From a checkpoint of a small transformer trained on Wikipedia.
Training: a variant of Adam for these matrices, 241M tokens.
Each number is 50 + 10 x the weight over its row's rms, rounded and kept within 0 to 99. Layers, rows and columns count from 0. The size before them is the row's rms in percent of the matrix's.

# gate: layer 3 MLP gate, 1024x256, rms 0.0789, rows 402-436, columns 0-63
# up: layer 3 MLP up, 1024x256, rms 0.0749, rows 402-436, columns 0-63
# down: layer 3 MLP down (transposed), 1024x256, rms 0.0736, rows 402-436, columns 0-63
gate402 090:47 50 60 67 65 35 64 30 55 39 56 40 55 29 41 33 26 52 34 57 30 49 34 48 47 34 27 56 37 48 61 66 61 23 51 59 69 35 53 36 23 60 78 46 35 63 41 44 40 59 44 48 52 44 51 41 42 69 58 49 50 48 42 47
up402 090:41 57 48 65 42 43 46 48 59 62 64 41 59 51 52 52 56 63 37 60 61 36 65 45 55 60 57 33 63 60 71 37 44 51 54 61 17 64 45 58 57 61 22 42 38 56 63 46 44 40 52 48 43 46 61 50 38 40 36 50 54 52 44 69
down402 093:51 40 48 51 58 52 63 59 46 40 44 33 57 36 55 38 45 53 58 40 58 53 58 43 54 49 48 44 58 46 42 48 56 53 44 53 51 54 60 62 65 42 39 51 42 56 46 64 57 44 44 68 40 62 42 55 28 47 49 43 51 69 45 41
gate403 101:47 48 42 33 51 45 48 38 50 50 27 46 68 51 47 42 57 34 51 46 52 48 66 49 40 52 50 56 44 52 50 48 45 53 58 57 52 43 61 40 47 56 53 36 58 59 49 65 48 53 65 65 51 44 42 33 46 78 36 50 53 45 51 66
up403 104:52 48 50 37 39 59 36 37 43 34 64 64 51 40 56 44 39 49 33 46 56 47 55 39 43 51 31 63 29 50 52 42 44 63 33 44 63 55 39 48 46 67 51 50 67 29 56 40 64 58 31 39 60 49 57 44 57 49 55 45 49 39 59 57
down403 104:46 38 44 56 53 46 51 62 47 42 53 55 48 43 55 55 60 68 44 66 42 23 46 54 51 48 53 37 45 61 32 52 61 45 42 52 49 54 30 53 51 61 45 64 48 61 26 61 60 42 42 51 57 48 47 48 59 44 38 59 51 63 49 45
gate404 093:54 46 38 38 45 56 46 41 63 54 47 66 56 56 53 43 58 59 53 43 49 53 51 49 48 49 53 56 58 56 39 60 43 56 57 48 33 53 57 38 44 38 55 45 52 56 54 59 46 70 45 61 60 62 52 31 63 54 67 33 49 30 58 63
up404 094:50 46 53 39 51 61 47 50 63 50 49 52 51 63 57 67 57 49 54 49 59 50 45 38 39 50 51 39 58 45 41 53 41 57 68 67 42 55 56 50 45 47 55 42 48 50 48 63 49 77 45 52 50 53 54 31 58 59 52 53 38 28 51 57
down404 090:54 51 62 62 38 40 56 39 47 50 42 32 48 31 35 66 44 46 52 41 31 63 53 47 49 69 43 43 62 53 53 39 43 60 47 62 53 48 49 55 56 55 45 65 40 51 42 42 46 45 36 50 43 46 48 43 42 34 48 60 46 61 50 39
gate405 085:60 46 50 32 43 66 37 47 62 42 28 66 59 57 53 47 54 60 44 68 43 52 66 58 40 35 59 51 60 56 34 61 53 69 56 69 48 34 45 33 58 58 46 48 62 37 67 46 51 56 50 52 47 55 41 62 46 60 41 33 51 57 52 56
up405 081:49 57 49 49 50 60 43 34 56 42 32 43 56 56 61 60 54 50 67 26 63 61 47 44 53 50 45 52 51 60 43 41 53 62 62 57 55 51 43 50 59 68 52 48 51 48 50 46 50 47 39 54 41 38 40 47 39 64 45 50 49 40 67 61
down405 082:56 50 54 33 59 48 66 52 42 57 30 45 54 56 43 42 50 64 59 41 48 38 51 58 52 59 47 39 45 47 51 34 44 61 41 60 36 49 48 56 40 69 83 64 50 63 53 67 42 34 33 57 52 28 42 45 54 56 50 54 52 51 50 64
gate406 102:56 51 56 44 49 50 47 40 46 47 46 51 42 33 44 46 49 65 55 55 54 46 46 53 58 55 54 67 52 54 40 37 45 40 45 41 52 63 59 49 56 48 57 55 46 55 57 55 57 36 48 65 59 35 42 50 57 35 60 77 63 58 61 64
up406 106:61 54 54 38 58 41 59 48 48 48 30 51 53 71 50 35 35 65 50 52 50 49 61 63 47 46 53 53 44 52 65 34 40 46 46 58 30 36 36 41 54 47 48 51 53 66 62 53 40 47 57 55 48 25 58 52 44 26 49 60 54 67 38 72
down406 105:61 60 60 52 64 67 45 39 61 39 33 60 39 44 47 52 51 55 58 40 52 46 55 55 62 61 59 34 45 43 59 36 55 35 51 46 56 85 47 38 56 52 42 43 41 51 63 43 53 59 49 50 61 35 49 58 33 51 29 61 47 41 42 66
gate407 100:42 49 51 23 24 25 74 44 48 46 50 72 64 55 59 35 51 59 65 68 49 47 47 58 50 42 62 64 52 55 41 50 47 47 51 56 59 49 49 67 29 47 44 43 40 40 60 61 62 61 49 48 53 59 44 35 61 53 53 57 54 52 52 31
up407 102:52 56 40 56 36 52 54 59 35 55 42 49 29 44 46 58 68 29 66 44 53 54 39 36 49 43 31 61 28 57 50 58 63 54 53 51 48 51 55 48 48 34 48 60 44 53 45 39 49 48 47 51 38 53 58 58 45 45 64 49 47 44 53 50
down407 103:47 55 36 51 51 38 49 60 51 44 58 55 55 60 46 47 60 57 60 17 49 35 41 51 51 53 51 66 46 41 50 49 59 70 49 49 48 58 48 59 39 47 48 61 58 43 62 55 48 58 44 52 60 46 53 31 47 50 42 71 38 42 61 53
gate408 104:54 38 45 13 40 51 53 34 63 63 68 55 44 47 51 53 46 48 67 58 35 66 68 52 42 52 58 66 34 55 39 57 50 45 36 55 49 51 65 50 59 48 51 54 55 41 35 52 56 44 44 45 55 45 47 43 46 76 55 40 43 56 55 43
up408 105:55 58 47 47 43 36 68 47 54 43 46 43 43 61 44 51 49 56 46 64 48 24 54 47 49 39 65 45 41 55 37 42 46 45 26 54 37 48 39 51 15 57 45 37 41 59 35 50 43 49 37 66 56 52 40 67 35 46 55 65 44 57 56 60
down408 107:57 39 44 53 59 39 41 56 39 62 61 46 51 56 50 07 50 51 71 58 54 39 55 37 55 42 47 42 58 50 42 57 48 45 46 52 55 43 55 52 32 48 47 34 42 64 38 59 32 50 56 55 44 51 53 49 58 51 56 60 56 48 52 46
gate409 099:44 47 51 51 53 58 66 55 46 38 53 59 49 51 55 44 45 59 59 45 53 36 44 48 50 49 45 51 41 65 40 58 31 45 37 51 40 39 52 28 54 43 61 63 55 46 41 45 38 51 46 68 38 52 43 41 46 51 43 40 42 41 37 58
up409 100:48 56 47 30 63 40 37 38 46 43 36 48 52 40 50 55 70 37 47 57 56 40 55 45 60 43 53 67 55 51 48 33 58 42 40 41 35 40 55 54 56 47 48 49 43 66 37 31 43 53 50 34 67 60 33 58 32 62 55 56 63 38 33 59
down409 101:59 58 52 41 60 25 36 52 50 51 32 56 34 43 42 56 56 41 40 50 48 22 69 42 42 55 49 58 49 38 44 41 62 44 53 39 43 43 52 53 51 55 55 47 36 47 42 47 46 68 55 53 41 47 47 51 40 55 55 60 55 57 42 61
gate410 104:53 61 37 37 55 71 44 35 34 73 51 34 47 58 56 40 46 47 28 43 59 51 36 55 38 51 51 40 47 65 47 56 57 52 45 36 59 69 46 47 38 56 41 53 46 47 62 59 52 58 55 34 69 48 56 65 55 33 64 40 50 49 35 41
up410 105:48 53 63 69 46 48 50 51 50 51 78 47 57 63 52 50 54 38 47 36 59 43 37 66 41 51 45 43 60 43 48 63 52 40 47 55 46 43 29 52 49 35 41 45 37 40 28 58 38 43 56 58 48 41 64 57 55 58 47 53 36 66 52 42
down410 107:57 58 46 57 48 62 45 23 41 48 40 43 54 52 33 41 37 64 40 38 34 53 33 64 55 47 27 53 38 55 58 39 47 58 62 44 39 55 56 52 74 37 41 60 60 59 63 51 46 65 57 38 50 64 64 28 51 47 61 69 46 49 59 48
gate411 100:47 53 33 40 39 50 58 48 30 49 50 54 49 53 53 43 43 51 28 50 55 45 19 56 33 49 60 52 51 62 71 49 49 45 64 26 60 57 39 40 34 42 60 46 35 55 38 45 43 57 49 45 52 33 56 57 41 64 63 62 54 40 51 55
up411 105:54 54 64 61 56 52 49 59 30 45 43 50 79 60 40 52 57 43 47 50 29 42 41 42 50 62 38 49 55 36 42 58 54 67 67 61 54 54 67 48 39 54 48 48 31 57 52 61 54 51 51 58 68 51 48 42 45 31 51 52 48 56 48 40
down411 103:55 55 44 74 37 54 47 52 47 50 57 42 51 63 56 39 59 49 51 68 62 44 56 69 34 66 57 43 29 42 38 59 42 47 51 60 55 49 54 42 36 55 60 38 36 56 51 61 52 34 51 60 65 47 45 50 39 56 50 62 65 50 55 40
gate412 096:38 66 44 51 49 59 70 38 54 56 53 43 72 37 53 52 40 44 52 63 62 46 52 56 53 65 37 54 47 62 68 49 68 57 44 40 34 57 41 54 49 56 28 50 49 51 77 50 66 49 49 31 69 44 61 49 61 49 65 51 70 48 51 55
up412 095:69 59 25 29 66 66 45 50 52 57 38 59 31 52 49 57 56 49 48 80 38 52 35 40 48 54 49 62 49 53 32 54 34 76 54 67 53 57 51 50 52 41 24 46 29 57 62 39 44 40 52 36 52 61 49 44 38 33 54 44 54 42 51 62
down412 096:51 53 45 56 58 62 52 64 43 44 60 61 67 38 45 31 65 55 40 55 54 47 58 30 41 50 61 57 37 54 41 36 59 54 54 63 31 42 44 42 49 58 49 55 45 51 42 60 71 39 46 50 63 27 65 47 59 49 47 56 57 46 53 56
gate413 087:44 29 41 59 44 39 44 33 39 50 58 54 55 65 34 25 47 52 43 71 47 35 47 60 57 46 47 64 55 60 36 45 52 47 40 54 45 52 59 56 37 40 60 47 42 59 59 59 37 32 59 42 69 45 44 46 52 46 51 65 60 51 55 49
up413 088:49 40 54 57 48 59 44 33 46 59 57 39 42 72 34 42 50 51 53 63 53 32 42 60 56 45 42 43 41 47 47 49 63 50 54 65 54 48 49 55 63 46 61 53 49 45 52 52 41 07 52 43 47 47 57 48 47 46 40 50 62 45 47 41
down413 089:45 41 47 52 45 55 40 36 43 47 43 23 58 46 46 74 46 53 62 53 66 37 47 58 63 47 26 38 52 30 36 59 55 57 31 59 54 58 49 57 54 56 54 47 40 56 58 48 47 46 42 38 47 45 50 49 53 47 51 56 68 43 46 43
gate414 092:31 53 39 38 50 59 53 49 41 48 61 55 53 62 82 42 40 60 34 64 70 50 40 50 50 35 63 38 48 66 45 54 48 62 54 57 37 47 54 36 39 40 30 54 59 46 61 49 51 66 44 52 62 47 51 56 29 60 59 62 50 53 52 51
up414 085:53 30 67 60 39 35 56 41 59 55 40 60 55 37 34 31 53 45 49 55 21 53 63 54 65 48 19 68 53 49 50 55 51 37 50 54 44 48 47 62 55 59 64 40 39 58 44 38 54 57 50 36 42 51 39 34 54 43 43 41 68 37 49 47
down414 086:57 43 51 55 43 41 48 35 34 47 54 55 57 49 31 19 49 44 46 67 59 60 51 52 57 40 56 78 54 47 36 52 55 55 52 47 43 59 45 59 42 50 51 29 53 50 49 39 60 58 47 54 53 37 43 52 42 40 39 48 60 40 34 45
gate415 091:44 55 51 42 62 51 32 47 24 59 69 40 48 46 58 42 43 41 49 67 40 36 52 48 64 51 54 62 55 56 54 43 43 58 67 46 38 61 48 50 53 59 42 51 47 58 54 48 47 29 39 47 55 43 38 38 52 33 50 56 50 42 50 56
up415 090:50 63 67 49 41 52 40 54 58 47 54 48 51 51 51 32 45 40 46 62 32 57 67 56 34 42 40 55 56 59 50 60 32 56 51 61 38 46 41 50 52 40 57 55 42 51 34 31 33 39 49 43 60 57 41 40 42 60 66 38 39 44 49 41
down415 091:59 58 67 54 39 22 39 40 69 66 43 52 55 38 45 44 44 36 43 36 35 43 60 53 47 30 51 42 54 52 44 47 63 48 48 42 45 57 55 64 50 42 52 50 43 51 32 52 55 62 51 57 51 51 56 30 55 44 64 38 58 71 56 33
gate416 093:39 67 58 61 44 52 46 36 46 71 31 46 43 55 60 53 56 60 37 43 41 44 58 53 47 49 46 53 49 42 49 48 51 38 62 49 46 59 48 60 47 80 63 46 39 38 56 63 43 49 56 61 56 49 52 52 48 46 49 47 58 49 44 63
up416 097:57 57 44 31 33 64 58 51 50 52 33 48 48 48 64 41 47 43 43 55 55 30 47 48 37 49 61 50 68 45 51 46 40 43 54 47 63 53 54 47 56 53 47 50 56 42 57 51 50 45 46 31 46 60 51 60 47 49 72 48 37 64 55 54
down416 096:38 44 39 63 49 32 58 60 30 42 45 48 58 46 53 64 38 53 53 44 49 60 47 40 41 52 40 47 45 66 63 55 45 39 51 38 60 41 58 32 35 53 32 40 52 51 57 55 39 41 58 37 35 42 54 59 42 34 44 56 49 43 59 44
gate417 099:63 47 56 55 36 51 62 42 38 55 60 64 47 63 51 55 44 52 49 61 43 49 36 50 36 45 40 52 48 55 48 67 43 41 56 37 49 62 47 52 43 38 75 37 55 59 42 48 42 51 64 44 46 43 42 40 44 28 50 50 73 56 42 66
up417 106:37 46 57 44 46 42 27 52 57 62 44 43 46 44 44 51 71 59 52 61 47 41 70 75 52 61 71 56 54 44 42 54 27 39 53 45 41 41 51 41 49 50 52 72 49 45 36 42 68 41 42 58 68 58 47 48 48 60 50 53 46 54 38 51
down417 102:64 54 47 41 55 53 42 61 49 53 61 32 59 66 50 77 43 43 21 50 50 45 46 74 43 45 64 64 57 57 38 58 51 41 50 46 51 69 59 32 44 44 54 53 62 54 50 31 57 46 61 45 47 50 51 52 55 37 50 49 54 44 46 53
gate418 104:41 44 45 53 54 58 61 52 53 47 58 60 59 42 78 47 62 35 52 33 25 52 49 59 68 47 55 60 44 51 33 40 48 76 49 37 56 54 61 63 41 33 54 56 55 53 59 48 78 52 67 50 47 22 54 43 47 38 46 52 50 42 58 67
up418 105:49 26 50 50 70 61 49 52 31 38 49 54 52 43 74 43 69 46 56 40 38 46 47 51 52 27 48 54 52 59 41 42 51 51 47 42 64 58 61 55 39 35 58 50 44 46 58 43 63 46 55 52 47 33 57 28 54 47 55 56 50 45 61 60
down418 101:43 39 56 55 58 58 51 54 58 52 45 37 54 48 70 61 61 48 42 40 37 57 36 57 57 28 50 50 56 58 44 33 27 52 56 55 53 54 44 56 39 48 64 45 41 53 55 47 78 55 63 53 39 60 53 44 45 42 50 40 40 43 49 63
gate419 111:52 44 31 62 36 49 41 60 51 37 56 68 46 47 37 52 63 57 66 49 56 60 43 54 39 64 59 50 49 43 42 41 36 55 40 35 33 41 52 42 46 51 33 52 41 64 47 54 63 49 44 67 51 42 36 64 64 48 43 58 56 50 44 55
up419 109:36 67 58 58 65 39 32 72 37 32 47 59 52 55 39 58 42 18 53 48 39 37 42 33 55 40 48 38 43 49 32 33 43 41 35 37 32 53 56 31 64 56 53 54 53 49 63 59 41 38 54 63 34 48 41 53 35 61 45 49 61 44 35 55
down419 111:41 57 57 56 63 60 40 37 47 53 60 45 49 52 50 56 36 38 64 48 51 55 62 61 43 54 46 56 29 42 50 66 38 25 41 40 52 61 42 46 48 42 53 54 58 12 47 33 41 48 46 45 33 46 43 43 32 52 60 56 47 41 51 43
gate420 096:50 28 45 45 61 65 47 50 58 44 54 47 60 55 42 57 36 45 53 54 36 28 46 25 56 53 60 42 53 53 46 29 51 26 40 66 36 58 47 60 52 43 44 50 61 47 34 52 46 43 45 44 41 51 51 44 45 50 40 38 40 43 49 66
up420 096:44 48 62 58 53 55 40 56 46 32 51 44 69 47 55 38 42 40 41 50 47 39 66 50 62 53 60 66 47 56 60 50 58 37 57 51 43 49 33 58 45 63 52 57 33 47 54 41 52 42 50 55 26 40 42 59 47 68 46 39 30 53 48 46
down420 098:67 67 28 51 55 45 36 45 51 42 44 48 50 43 45 54 63 53 59 57 47 49 59 34 54 44 68 56 39 50 57 59 62 59 69 65 54 64 44 60 67 40 54 53 47 65 52 57 68 33 36 53 50 53 65 59 40 44 61 29 69 72 53 45
gate421 090:42 68 61 32 59 61 60 51 56 47 60 60 42 63 61 51 48 74 55 63 48 57 50 49 57 47 60 54 33 55 67 59 34 46 49 56 67 60 36 43 52 34 50 53 56 53 52 40 56 48 50 48 72 44 45 55 57 51 35 33 43 51 50 39
up421 089:56 30 56 40 35 27 49 50 54 51 38 42 55 58 47 56 51 47 49 38 42 47 39 29 45 31 57 45 62 67 53 61 55 65 30 46 42 40 51 38 62 25 56 42 48 53 56 42 35 41 50 43 45 53 60 65 42 47 49 57 62 55 49 44
down421 091:57 45 64 57 49 39 58 51 43 52 40 58 63 69 72 65 36 44 61 58 49 52 43 57 41 46 75 59 56 67 46 47 58 43 50 51 52 31 47 54 62 43 47 51 62 49 73 51 58 63 63 32 55 63 41 41 57 46 49 44 52 50 36 39
gate422 093:45 40 46 62 48 47 39 41 36 65 42 44 56 59 47 36 51 44 44 63 44 34 32 47 45 42 51 53 37 79 64 61 58 31 66 55 42 41 41 35 45 60 58 52 38 64 49 54 50 54 54 67 46 61 27 55 48 51 47 74 50 52 49 48
up422 094:56 48 47 39 62 42 45 47 58 39 43 47 54 69 35 46 47 39 53 57 54 39 50 32 50 46 51 65 51 33 59 55 57 74 53 48 47 31 68 51 34 45 64 57 50 40 66 56 58 38 65 53 64 36 64 33 50 53 28 42 36 48 55 56
down422 097:47 55 54 56 45 67 50 54 62 54 57 46 57 57 64 54 59 40 50 62 68 62 37 48 52 53 48 62 50 42 59 51 59 52 41 36 41 56 58 51 39 43 45 21 39 54 41 57 60 56 33 43 49 55 23 49 31 47 52 54 55 55 54 46
gate423 104:44 60 52 48 38 46 49 40 46 42 63 56 47 47 45 50 71 43 53 66 53 54 33 56 44 56 52 74 50 55 57 60 42 51 56 61 41 52 43 41 36 45 55 48 38 58 38 35 57 49 51 51 57 56 53 33 50 44 65 54 65 48 31 41
up423 093:57 27 54 51 34 29 51 47 59 61 58 66 60 41 62 32 45 47 37 38 39 37 60 59 61 55 44 60 57 52 51 50 58 38 39 39 49 29 66 39 54 49 43 40 54 39 44 49 37 50 38 37 49 48 49 62 46 35 51 50 45 51 52 74
down423 091:51 45 37 68 58 44 22 47 50 61 60 38 50 60 55 26 48 51 48 58 37 43 58 57 46 48 43 47 52 53 42 43 44 55 36 65 44 39 53 39 54 42 49 41 51 49 49 48 47 58 55 41 61 70 42 56 43 39 49 51 38 62 46 70
gate424 102:60 56 50 68 35 45 78 41 57 64 57 50 45 47 77 42 51 62 59 37 46 42 64 58 64 59 42 71 43 61 49 51 60 48 37 43 45 44 38 51 41 54 51 38 62 61 44 41 60 43 41 44 63 57 44 33 39 40 48 60 41 53 54 43
up424 104:36 33 57 63 60 58 46 46 56 71 49 43 48 34 38 50 38 49 32 41 45 40 48 42 47 33 46 49 53 69 56 57 61 56 45 44 39 45 52 52 54 46 65 57 55 51 61 40 47 55 35 59 43 44 71 51 42 64 38 32 48 61 44 48
down424 101:44 44 44 52 62 59 57 49 36 42 57 44 53 50 31 44 37 53 56 54 46 64 43 44 40 40 39 56 42 45 53 48 50 46 41 41 40 62 56 43 70 34 50 46 63 53 64 70 43 68 75 58 63 48 66 48 54 55 49 48 64 62 64 59
gate425 105:54 55 39 47 53 51 51 50 40 42 45 46 44 71 45 43 65 40 44 57 53 48 43 48 56 53 72 49 65 43 53 45 48 50 67 42 55 44 58 38 48 40 39 63 51 43 38 49 52 54 45 50 53 53 40 52 48 30 61 43 49 49 50 78
up425 108:62 46 58 46 55 61 60 35 52 46 42 62 60 39 47 43 36 49 63 64 34 68 48 50 55 31 48 37 45 41 65 54 44 39 53 55 52 59 33 52 60 54 47 55 55 49 48 46 61 58 58 27 48 44 67 77 52 38 60 50 48 51 50 52
down425 107:49 47 40 31 41 52 66 33 46 52 46 45 54 43 42 64 42 47 52 52 57 59 64 60 52 44 50 57 56 58 54 30 45 37 37 37 44 65 60 57 44 55 44 45 62 44 61 54 42 48 50 34 63 42 55 47 57 41 54 52 62 58 48 53
gate426 092:36 65 54 42 70 56 40 52 67 45 51 56 44 56 41 43 30 50 49 63 46 46 41 39 48 46 58 66 53 55 57 45 47 53 51 51 51 72 47 33 60 66 49 32 53 38 71 47 29 36 31 55 55 38 56 69 52 71 55 43 66 53 65 54
up426 094:45 47 34 56 42 58 56 55 45 54 62 44 56 52 46 56 47 47 39 67 50 43 65 26 54 58 52 50 62 59 37 49 54 53 58 45 45 55 63 75 36 59 61 48 33 71 46 55 52 45 43 53 55 48 45 51 52 43 46 54 32 65 41 72
down426 096:46 40 53 45 58 56 60 60 74 48 67 52 62 43 36 42 24 45 46 49 54 59 56 59 42 58 66 69 48 61 55 44 41 50 43 49 50 42 50 39 57 46 56 49 44 46 48 53 34 49 39 54 56 56 40 61 54 35 48 43 31 34 43 39
gate427 115:64 40 41 53 56 35 59 53 41 50 50 63 52 57 47 51 43 55 59 50 47 66 53 49 65 40 50 63 49 70 44 56 46 64 50 46 34 61 36 49 45 40 44 41 42 74 38 54 64 64 61 69 42 55 47 38 52 29 50 56 53 36 50 46
up427 109:54 55 64 62 51 49 50 49 62 54 49 55 59 44 40 35 53 43 34 42 38 41 56 71 54 57 59 43 52 51 59 38 48 56 46 41 52 36 56 33 51 55 48 73 63 47 39 57 66 59 50 52 50 24 46 41 59 42 48 63 38 50 48 65
down427 107:45 50 50 59 47 52 50 35 51 70 59 57 68 58 56 66 52 56 56 32 46 56 61 46 56 55 40 45 56 50 55 62 40 47 52 34 40 71 47 52 53 64 48 40 58 63 62 46 37 52 50 64 61 52 50 56 42 48 56 37 48 45 52 46
gate428 108:57 57 49 73 23 33 58 40 55 48 57 59 49 63 48 37 59 50 61 35 57 16 52 41 48 57 55 72 39 47 51 46 55 53 58 45 54 46 51 64 59 42 69 46 49 60 61 47 47 49 62 59 55 58 52 43 45 69 54 59 29 37 40 52
up428 109:49 50 55 48 50 35 51 42 71 67 63 66 58 58 53 38 43 66 49 39 59 51 46 50 51 32 38 77 52 54 51 36 48 52 42 52 50 40 44 58 49 39 62 55 50 37 58 42 73 29 59 56 49 54 84 59 45 59 45 46 41 42 45 41
down428 106:44 40 49 53 44 56 38 68 49 40 52 48 44 57 38 73 59 34 39 47 49 52 43 45 63 54 64 43 43 53 40 49 40 36 50 40 49 63 49 48 43 79 53 47 61 58 59 47 47 51 36 45 44 58 56 65 45 54 37 58 48 59 34 65
gate429 103:77 34 55 33 51 47 59 57 40 52 57 45 47 55 51 41 40 43 45 65 49 39 61 54 43 27 66 53 38 49 53 39 32 41 45 35 58 46 28 46 40 54 58 33 51 55 51 44 51 47 55 36 53 56 36 55 44 39 64 42 47 60 56 64
up429 104:52 40 34 52 60 50 45 62 58 62 53 43 38 69 37 54 50 62 18 54 44 50 56 59 48 52 34 55 46 55 36 47 30 41 58 62 35 46 40 49 55 36 45 41 51 60 38 51 54 50 41 49 45 68 50 57 40 43 46 54 41 58 43 42
down429 105:52 61 61 49 50 25 58 51 58 51 43 68 45 61 57 58 53 47 47 42 36 48 40 56 58 58 59 41 49 51 41 58 33 68 45 56 39 44 38 51 53 51 54 60 56 62 59 51 57 77 61 41 54 57 65 53 72 49 47 61 40 59 42 50
gate430 105:36 57 32 36 45 41 50 43 48 47 47 62 27 45 40 43 53 53 51 56 59 36 47 46 59 57 42 45 37 55 50 46 44 48 41 43 66 71 41 47 58 45 48 49 59 33 43 47 68 58 53 51 54 47 43 46 50 53 58 27 63 48 59 65
up430 107:56 54 48 42 50 47 47 55 58 56 63 43 49 44 52 49 43 46 39 47 76 74 57 66 61 54 67 59 46 33 58 49 37 57 51 43 44 46 50 35 40 45 50 51 68 66 61 35 49 44 59 60 60 50 58 50 50 51 52 66 30 24 38 60
down430 106:43 47 67 47 65 48 47 55 62 36 52 47 50 46 59 44 69 48 36 40 50 41 60 31 42 44 41 62 52 60 41 60 60 53 53 54 40 39 59 37 49 72 50 51 42 44 38 54 49 69 40 67 66 51 62 43 72 47 35 52 46 56 57 54
gate431 105:51 37 47 50 52 53 60 43 45 69 41 62 51 39 46 50 39 50 45 52 34 39 78 62 46 42 22 54 47 33 54 31 35 44 54 63 51 56 39 61 47 50 46 49 41 54 39 59 69 38 47 60 55 50 48 55 57 46 42 40 61 55 51 67
up431 109:54 36 50 45 48 53 51 46 70 38 45 39 55 51 46 52 44 46 43 60 60 49 41 51 70 45 41 44 46 51 50 49 58 45 60 33 44 44 54 46 48 75 56 46 50 40 73 25 38 67 37 50 53 46 62 56 69 45 46 56 52 30 39 58
down431 108:53 65 44 51 73 49 44 61 64 39 63 58 57 59 44 45 44 49 55 54 53 59 32 56 45 43 44 41 62 50 51 63 73 64 46 34 54 49 48 53 42 39 53 46 53 37 47 40 39 63 43 36 49 49 54 46 33 51 65 51 56 41 61 38
gate432 104:58 38 57 56 49 45 53 33 50 60 46 51 53 46 45 47 40 64 38 54 49 51 45 46 34 44 61 54 44 54 39 56 39 56 45 41 18 48 55 46 33 60 49 39 51 61 59 40 53 49 55 47 61 41 54 66 57 47 48 62 61 70 78 57
up432 098:53 35 38 39 52 40 48 38 45 52 38 62 34 52 57 54 42 60 52 43 53 62 37 33 36 39 66 44 39 68 51 47 36 54 48 42 45 65 67 47 50 53 50 59 50 51 54 45 53 51 56 47 65 52 53 34 52 65 47 47 57 47 53 52
down432 099:50 55 54 52 49 45 52 54 47 35 40 53 45 44 50 39 43 42 70 66 52 56 39 28 63 45 56 50 50 48 30 52 49 60 62 76 61 43 46 69 55 43 56 60 42 26 58 72 63 36 36 47 48 49 46 37 44 59 52 54 56 54 68 42
gate433 090:30 53 36 25 44 51 51 51 48 56 45 55 55 58 63 48 52 44 52 63 30 58 32 57 52 42 61 52 44 53 50 56 27 50 65 50 63 44 44 57 50 40 53 50 55 44 47 56 42 51 43 55 36 36 70 64 36 57 46 60 53 49 60 58
up433 092:56 41 51 54 45 42 43 49 43 74 65 30 60 54 64 47 56 41 47 64 45 41 31 40 49 50 54 46 53 64 70 59 41 54 72 50 64 47 47 48 43 45 40 31 31 45 56 54 59 62 45 46 48 51 52 55 61 68 66 59 51 34 53 39
down433 093:35 58 61 56 55 56 64 50 45 31 41 43 50 36 35 28 62 49 51 45 39 38 43 51 35 57 50 51 48 67 48 50 45 53 40 47 46 50 49 61 47 31 61 54 56 38 50 54 50 32 62 41 66 53 67 51 83 53 50 42 32 52 75 54
gate434 091:62 42 48 51 59 63 54 47 52 52 48 49 57 48 51 53 56 62 33 55 41 42 53 49 59 42 54 72 56 50 37 53 60 48 39 50 40 75 56 59 46 43 57 37 63 54 43 43 59 78 51 62 44 82 49 38 51 38 39 60 41 54 41 50
up434 094:44 44 41 62 40 38 52 52 55 62 56 47 48 51 50 55 47 50 42 62 46 59 73 64 49 36 64 64 61 50 39 39 46 42 37 37 57 41 72 69 53 45 50 46 56 62 47 52 37 49 66 46 55 43 58 37 59 42 47 39 35 63 53 43
down434 097:43 46 49 56 57 59 41 54 51 38 43 42 48 69 44 41 52 61 41 53 47 40 68 48 50 63 51 34 43 55 36 48 57 62 44 57 59 56 49 49 55 50 59 62 58 36 49 70 43 37 43 52 37 36 62 52 72 49 50 61 46 55 49 46
gate435 112:45 62 49 50 44 45 63 43 40 55 61 46 43 53 56 48 56 49 55 58 39 68 59 55 52 40 53 66 43 79 51 57 44 46 59 56 44 61 47 48 45 46 56 32 51 47 58 50 67 58 63 42 58 57 58 53 31 43 41 69 70 46 50 53
up435 111:43 52 60 32 54 33 44 43 52 38 39 28 48 45 43 46 40 49 52 64 46 60 55 46 59 28 51 61 50 53 48 43 51 47 53 54 48 34 50 51 56 56 40 50 28 59 73 46 44 65 34 38 62 41 45 42 58 58 58 44 59 52 53 55
down435 113:58 57 43 55 58 50 54 35 31 53 39 41 62 59 47 59 44 57 49 54 44 51 49 57 42 40 46 49 37 47 65 49 52 38 57 50 47 43 43 38 61 45 48 80 44 44 55 46 51 45 40 62 47 46 57 32 58 51 66 50 50 56 54 40
gate436 101:38 61 50 47 43 57 48 40 57 65 72 66 45 51 38 46 57 39 53 58 57 69 59 59 46 60 72 46 54 61 58 54 27 42 40 56 70 50 31 36 46 49 36 43 50 63 40 53 59 42 51 45 46 57 50 55 55 63 55 62 49 44 41 43
up436 101:33 66 60 56 55 53 42 34 49 52 60 50 30 55 55 41 49 49 44 77 44 38 60 40 53 52 68 44 37 52 59 42 51 37 56 63 57 54 48 59 67 32 47 65 53 56 53 56 57 49 42 50 46 42 46 58 55 59 53 40 43 55 54 45
down436 100:43 50 69 46 51 43 49 40 52 47 67 79 47 61 53 50 48 43 47 44 48 30 54 42 47 46 46 43 41 38 44 46 51 45 60 42 46 28 50 48 61 56 48 52 53 44 44 66 46 55 45 39 42 63 50 57 51 58 61 61 46 42 44 58